python train.py --num_hidden_layers=16 --hidden_size=448 --num_attention_heads=7 --num_key_value_heads=7 --head_dim=64 --intermediate_size=896 --vocab_size=8192 --hidden_act="swiglu" --norm="layernorm" --norm_place="pre" --norm_eps=1e-06 --positions="rope" --rope_theta=10000.0 --rope_fraction=0.5 --qk_norm=true --attn_scale=0.125 --bias="none" --tie_word_embeddings="early" --parallel_block=false --extras=["some layers without attention", "local attention windows", "gated attention", "exclusive self-attention", "value residuals", "hashed n-gram embeddings", "short convolutions", "an embedding shortcut", "learned residual scales", "skips across layers", "capped logits"] --init="normal" --init_std_qkv=0.0189 --init_std_o=0.0 --init_std_up=0.0189 --init_std_down=0.0 --optimizer="adamw" --learning_rate=0.00136 --beta1=0.9 --beta2=0.95 --weight_decay=0.22 --lr_head=0.00732 --warmup_steps=247 --schedule="wsd" --decay_fraction=1.0 --decay_shape="pow" --final_lr_fraction=0.0 --batch_tokens=65536 --max_seq_len=1024 --doc_mask=true --train_tokens=550200000 --max_steps=8396 --dataset="wikipedia_en"
Each number is 128 + 32 x the weight over its row's rms, rounded and kept within 0 to 255. Layers, rows and columns count from 0. Numbers have three digits each. The size before them is the row's rms in percent of the matrix's.

# layer 6 MLP gate, 896x448, rms 0.0534, rows 458-515, columns 224-335
110:165148188159130121163121060091129163128085189097163097116084176137083083102144085084075119185164130129102053134062109134115095173183119126138167091151210126144154149133138128117141140160083102097083149141109120130139134128091093136089224108107107137098140140091165185106056169118055165120096180132141191158135076129121142135097094153176
100:067126134068116131187090139163076134144188185141158113190160131119150090084097106111115141127116084092104173163106143144127166157126161174161125114104113114080169092141070131135136127129183107137156192125149156102055152144104141133140087127122117137096144198161037075149142106146162148114095188180076111196140160098090113180030091102080
098:199150153124070121131084131121143110144157096103126077061147136145126107105127103085151139134146128137120130123108133139063097141111126105124046149140098144146119195085162205106139204097109120128165137093167135103096203117078146133174071137106065135079135173119157194091132132107138110099092097160114156072117176130132146151132121063160
102:090153179182143143157172161137121111136067042148132105176142144145083122131140142130134144142126120117122100094085116081117144073168135127150106228118145179093110136188108131102159135152147093059163143099077116152155100135111089143148106162143176134128135117122162129117124143170090105105176180150182127110146167079189099140100155111180
101:063132136083152098191080165153180150164098140135146119101109154165143109173152134083074046130103152113144104072126099144080156112133142088174132121108136154148124145170155126149110117093098084128163134103157157111135101114075097117171165153167160168195140048154148152089114119126152174163083109084168088098138035179054099156157098130095
105:122125161175094142120183077150092147186119104086093206074125117177113142152152137135150105131105169157123129166110108074158141117172138111094156067149127143137129142144143103069158131111144130056111049143206137111099104101112127080068149064139153085150154108122109101096148188139119148111164104114148144151157033142189077180122065099109
096:172161147177149155136178084137105112108177085080170120151119128146057100082165136108139103175137146081147114068135070133083112155204165089105133169103130122136147111064172135086142148100141135130142117165151094151121082157129125111156121160096062111105114164143141011175142112089126132127142165113101184147158120177148163176158107165104
097:110138082063081029036093117074142109132102130096049110143120082081136182118101140108121091170177123090142026093133132125110101151169163111078140085112153095139149146167091120166146120123166089153090106180125185113138093132148149119094084080082147149173175205166115134165161144128099140072120116122065100134174121100177223138091139135174
091:112149115120105134095155190093135155115106155072137151090156124135176144143096155124110105166141158095087108115123116122099143115145128118082202086169067157125063190173148151118058097122102115118101113164146102094138106141125186049130135113102124114088126152128128226091161153166168079105108124123103133109100085156156175155173062223133
102:176117147099137104138142124058175087117088125116116128161127103072115100071109079168151091115151071191151055171081209123120145149137146198059174093173169136125117111097135136100122113124141191106108207149097090171132148136104143133142178146132111125080147111154085211158062188114117118096160111118165164083172154124128126121151121120169
100:150086192130112143119140119133089157121094108116128081127138181104146163071098110146117145146140111118123145077079146150149153100145095095106177112138183127113142113104173182156109167090121081205167166208207148130127092116164065129160146057153112133126190111156103207117138167095131117130115113154135113145123103118139153133076114141116
096:140134155141112144131089144136091108142155112145115075166127052086159166096146126101182186135139127126095139112137117098135073085145208173080134109171103068188162146158095167083127143137127122102098190150148136123132158128151153067086119107113126159157158127130111130132179134099177111090127168117082057131162090136080107154062113093177
101:086100119157067151120131131131119126162118132140125136132084122164129130139161095074138175079170147146129173157121123188088127114125073096154060130128104060059164157096205104146104141168122100150167135159204161113118084132148062126063153105101093116071121121128140107131126077150158172131158110144123095144143141158097152096121092137096
100:144126138087119110153138152120101069083133178133099132129123144155098078118150085086111126106145101148149184107118080154120137144121108166144158106074098040118105129098140189143130046082169136131047176102151158102179161149123194168131084093089141159104126192147105140210076130138121115126164176120156111152113126140155163137128137119124
097:172176172107102212116177153131074110133104133161136120136076108041155147125173150127113073118128094134103092042110084115121136107096096167113178075120134087167101139161077181160158141142040154156132097116164101109113113185172138123154140160152103095139160151162099130146147093125125112063133152121162140085135102075097115138095177119111
097:188110156143089142081102147101132173158068056136129159099108122136124114125124138109107143087244159101127139091113105078132164111208097125099122108133122096169083089140112082126181128105152055103137109106121034093146136108101096143135089137142151167086132116169103182112142096120108106079133156110141102150147064114158142107123105123131
101:148120184148138138127104076135125150155212103042093057139138174139154134128114145116109172133136091142146105162133120114156115148087075091100131122184156147122152185042173099091190149140139150161098082094205165105094116118138092090151123078192152113125203129128105135163136133149114148083135156136136191093146164151151090166113177141146
099:092096115132109138168105157128111133081185193135150065154169088108150156169080130166138142046100128139130143122071118164144146151071138173128123097058103113142121157111138086115177108138148040161137091143066105197145119131126136046141101103113150095147144126105171137140161164133158149133113145127099135165143120131092072148123142094150
104:157146123174069167076140115089133166121134152124174085164096124137104114095142155116130113178099147141110134054123149130116105136183142140124134124105145144135194093148147147153067157093065133125115126098080085109097114076140113144114141089223123119140144122193141129116114132091106143125150134103132155150112098117170068139085096113121
097:105104114120139104134111169128096138192113091088147170188149167114088172170125102119172099147126115129125149151087125150088146077166167157177133133154098146149126078110170187150130123149167133206141126130123130170065129128105122098179100211135165095111125183159172120139137121157078147137140093144144140152145070063093140091112127161149
096:108070112088085110118093087146114085100095129132147152115077071120109104111149134119086159158163143077111089078118213151077155160138139094110199111095135157063161162066118188168108143124149143127113124136177094142183149112122141191094110132175124129099107148113038155195075135133144087086116109107168176142117099129152113148099161107078
099:181197132090159159089131068141074130156081125102128123172125136183197103127149135151103074168104125091117071119140138071138129154125114086147108101124116133146137136167153169124164117130094114128064171145143182116173139134136223136083133086118128100129124131113173101107109161113135154032163109148150128115070131183186139156143143110161
099:094086139108115118200174067108127089109147120112100101134201058128154091131132214105130124144092117170158065109215133140071177090176162117090112119117136154168124153115192135114146130110080125134143146134193115173104107139106119184089137116120064195158171138140120101131190133114139086101090076126125120100151149157054134139084195138157
100:178119128202154108090131091113122159142075103059192113126145104134096099127065102111146112167157159074125070114097135107097144081148167114122142124135217156095156119133117148117183136145127142142128067114146158184068131111085149078152088101164183172126122141149123131098116111100126118110219124131133166141168137168116146141124096090163
101:133133131079167115167097161165114105082100150114106151133094095140062122076114090165098100110100116065100134137106164137074183152115100080098126137101152102125119104095085023143027164126156125158101147120105164069093119208105161165092111160124142103144117116166178158131114122159138096087100148148153135127112091176144141110078209115143
103:187134163090034148121115130138117144096116105201093113138069166110118107103127119131122122129164168090134103046097081129142119100138070126100100125118092076141135126145174195150124095099174120185125129170061174133105089138158127148091140151152163075078135108097128106085150123149104110115155169168159116189140088133115145116129083120139
102:142176149107122122141143098148130100110118160127150113089132123119133075151146128070072069183178093087127136129033158116102129160084120131169135122124144082135090114129128127078100100079132182155092162164111078136110110191131125124122179113173148096171128145148116126154103098131194155110154085128098116163132162174105115152151132171154
101:162139157124098094158154158096110094159100150150141149123167132205061109067096135060107095120164152146133154143152142086139182095126116127148186125151150127174122072121142156181147129187084108117091104137148176097106148074102135153096138065093123135101133077155071128132151152063127192141124098059139141092107115165140129155111114114138
105:163119149149097103108131172107143153198163114204094076180179126150124182169154095064121116107203133115130156118144133103120111160082140202122129100137126118149150092128095152082123159105139127077062135120104115130088111124143162131151126107101132151142211097176136135130154163148154168116147086117167104120212112133109141158098081064080
095:141086105178119108164065132069151121121072103125179152137068149078110156107141125196139117189163168140164104170122113112142133109109164123188131130125129091125136145172165142124161081088124178147134156107167109092128165079138183155133094068178108134134101129116184131130116055190114072119134119186199153102129082121101119139155140145155
100:112076125142102078186067115151132126177120164129111103116151138111112095171119151085138132113074120134166134150071149163108147147124104182124083156138095084123105125136101143183129085112115137109164085127088178135151189137073088094131125151130109120084088109116178163105135103157149137113110137174131099111182155082159098166065083154100
096:160156146139106134090116143114084144161099157144084106136128128112125107136142113080162102116149146116185136159091143042092133140131191152124142104157132159161184134136049126087096095140133152164148083121090107178159155128149109096085153127163155136152137136141133096161096129148073139097129099159122129170146127158134121120082132147159
094:154111083079143159110121159172130093134164108137180198165152114138169166163095157092071078099182088169211152055159134124125105193144137143120128091183162129178069137171112160154149124135141165145133128094151096127190189076099136099080161106141148165144138131132107122118072125098092104119144110116173112113136122097139128130069078115119
101:175143100187084192139107108133141115159105157103142107083101183142103142108153143122077156060208037091167149099106132132109127133128135147115109128147081113137114100135088087152109112126160114041138146142141117063109182075181150108117139123146124170147152113176108135134131096118096129097119152071116185129176190159137096122101161078166
103:119145116091108142126128123124141117094069172139092073178158123134164098168162112086131192154156096135117132080068098133106141154104090092143142063147078187088110143102042152114080138128106086131080064151175061137160197089129084134116138149125151110155120171198115087099113160188104168155120168114140170109133172111103085137132074093128
111:208113115167154146157105091139141146155137095136110113213098199126092094106138114184095147098200106162102161085087129124168132158144126113167144089143138121076156108140116157140133108112135084119092125153170090124112146155117136097115110072135120142130137046109101115127083054170121206104172100060159170122156109139077108097133126126122
094:101065194149105125144132138155129120175109140140149157148083147154097076111130152109122106157126140102114136126124175134063098163167150141093160105120214189160079137072160118119111153176135210130126085148124105086180086167140092123097092156112088131119099138071142142089070166062129174128103153144133201077163096040143116134124091195100
108:147131131123127102138113167174159188199048164104121125107063139128130093152108102101083111145165085145118113086122106118149138146122113153127148050117151066111166133123101121184152105134142087112104166137141096131133171105116106131139129087182189138121173138120121170112094115168068142057145114115104173087113143089139172103147126070167
102:131125127139171079159108119165133154116124148163137109099149067133178130127111152152127101130066108065068096161111179097112115152110127147108141117127161139128099140089156161118153198107125197066071126152135110142075130171084102133149161163146152118126126138154112163136151213157125139086135127130067130071067164122142161076085161108136
097:117117126211122101085165131196141113138090103142160081117122150133123098138120121153035101090090085148096120141154124130108115169155088172119073149072121064125115167158130099190053197107123116078200123122137157139123142133113059078138148095106123125121131083098154128134083097114095153108123115131163097174106142130122111105138101172110
100:137125170065154193112066111073115121131145138101102106154151168168116129140104094113138117149083111176134142152130127129104101184124091169181126087108116179126118082101100080166143104068127165082109109210227113107096128165122171119153122170170094165112131180101109112115079083118104074104144154110177113196142130093159120106067084193099
099:110085184177133090140086144184157140235168065074141163110107129095108096118095120127147155124134139109082173088094098120136128121117164115125138168143101039053160076135155160102131089152108148118124122143138117131055137105111125064114106106169070098140119139125172118167147127128138164131128104202139101101108153102098125142110144138102
102:115102138174122111086109131094172112099086153150144165137182148145122130169138053127106105132150195114078101171106057193136090133147185139136137097153134104140126138119083146188099131163104113152111164146135124118120143159099114113128126134175148149107126140147088079114150125147117149146143080157158135110135172079184136116143114135127
102:109092200133108165147113080093060144111176122120140181184153175144138142116082158102189130169121129147151116163171176114120167155100151147087119109150144132148096092118175154099113083106182113232169116161132164216141120162154153124089118076095092130069183135140144130129096145134147102149135092094105168125109147058166122160110165107117
107:099110091165092140101098144081086164165135124122163136124123162136105057206147116138079101088134107140123088132134143106108152129102143193085180137120113141128113121132155093085118120132135148112135108113180166111079101059167154005125186168123153118100131092109054131132131083096111108090130158136102172107163082108135204159134105134100
101:140126146132136175193135121059177076149083143153163141136156094170133104158134142119153127136148089080169106033114126135118162180071161176159196149107201114146133167162153090170122116108116087179185139110131091119153123122117137108132121188115157138099156113152153146104124137123197149113069154099108165101144107161146086148140208193128
102:125099133146089142117151154129137115191063108119095183178148165114113137105088104144139088087127138087130123089048120122106160157085136099144131142095174137076124110181158082142155135149164132114143146163151145164191131153115116056145144127141150145153137107129146174189052165101136104098081131160122176121119123119156083134101114135137
109:186086103138134160177133109139117103135140114140103090133114142137121159136119131120096169135146145160140151112166089081128149150118109134142154163158155126106159124135116171114180113061075139140058128110137125109134120150119130148136098155143158070046138174132097108129156156147173101143150135125118171117177081151107120087128160105180
105:142062173086058101120156152077125123126161139090152118079144087119190112160102089110168108168149126101157088139115126172105161148144115153139188061079146101090100155177144115123100134131103150154057109155181077131128152137073100147095073065122117108095238186099116177103084131123077080057145116156126166139127135161123124149129118101129
099:144156152171123147137134172146146060152118124136164089177070155127119112174142143106112151137171158158181085170126087142137169126167147100149125103128170147131118063125096151065110090090108149120123141134134137105111040136162116111122125117125157138129191176170114109124123097105045144092182123140098109133145109142087117155134071172144
099:167105133190083114203115121125131150178227100149107122156165133106109111173160132117073185134152126100148153091099181148170145128115182152096047153132150162128154098143125109098086131062135085177166093107089103178146123057123114132128076159124095118124129146124102085127174160106124081079088101132220118096112091162080156120083148144108
101:141162163114101110147154069072170098120145109147202113129170161070134108081117128127157062156077104101122116136140049122164116110126142154105120141088151125098141119143069151134100106135060183185153101151182149150134120119067136134127149134164111149178153150145148105120102082071151113152125172114133116148149132138104139058084143097141
100:166103107119140132167117098084118132075126222142094155116093090144126089193106110077055151096211120153145157096083084128156118197116124112143092079156166166085103145117143169065101125102131146175122121094113110092067175102125123142131114134168124093129147116086144071086177138098081177128116147131155133125185171070157144094096102156077
103:168132103169074074180125080129138115115137111135117145093125101123100093143139153132115164137140146135120125110075175159151097086116148104107093131136198126102114138102126129155145178135096131119133114146171096156127141099162053126147065157113124152153149148157114096187196112087121141104163163154096125142073130115130167110139136036154
099:118176141065100094140151150123185158177139145112128097174183115106134110094135146078096142134167138122107158141136125160125114109102120120156195113140128141115114118146140140134086120068090125020107166115031153093126122190064084111119093134114171161119134152156160127094108039126172126082138220201130163103138112141111174088104136111100
102:133142109153056131160063121133168180099139161106113118102156116082129123154102160076121125132141087134130116117188096111127133165098114143094093131060073071089120130186106139148153098073254114136121111108155121152083120126178148113086147108099124135115185144136067149153107135134151093134128151176121139117151175140093141164123227093144
097:143179120114082110063153143113184100186085098137123112096149140130121058201102080098075088110134115100161125116104113105081178193109128073136155116179114168131138131176106060060137087121127081150132160147143108128147113146118143082104151122115166094111174157109104134147139127119166121108030103129174140124142144070098101144136155080116
099:079146096145148117117192175137095070111132107115141105167150134178179121138246140150073133101156125165128155108150103126161141103189081170114129135138116126132179123153129104133178173091114074088116083198145171152150076133063153177141104130127162087115154120144097152134132139138145183124124145121147099128203128218128103189137121136109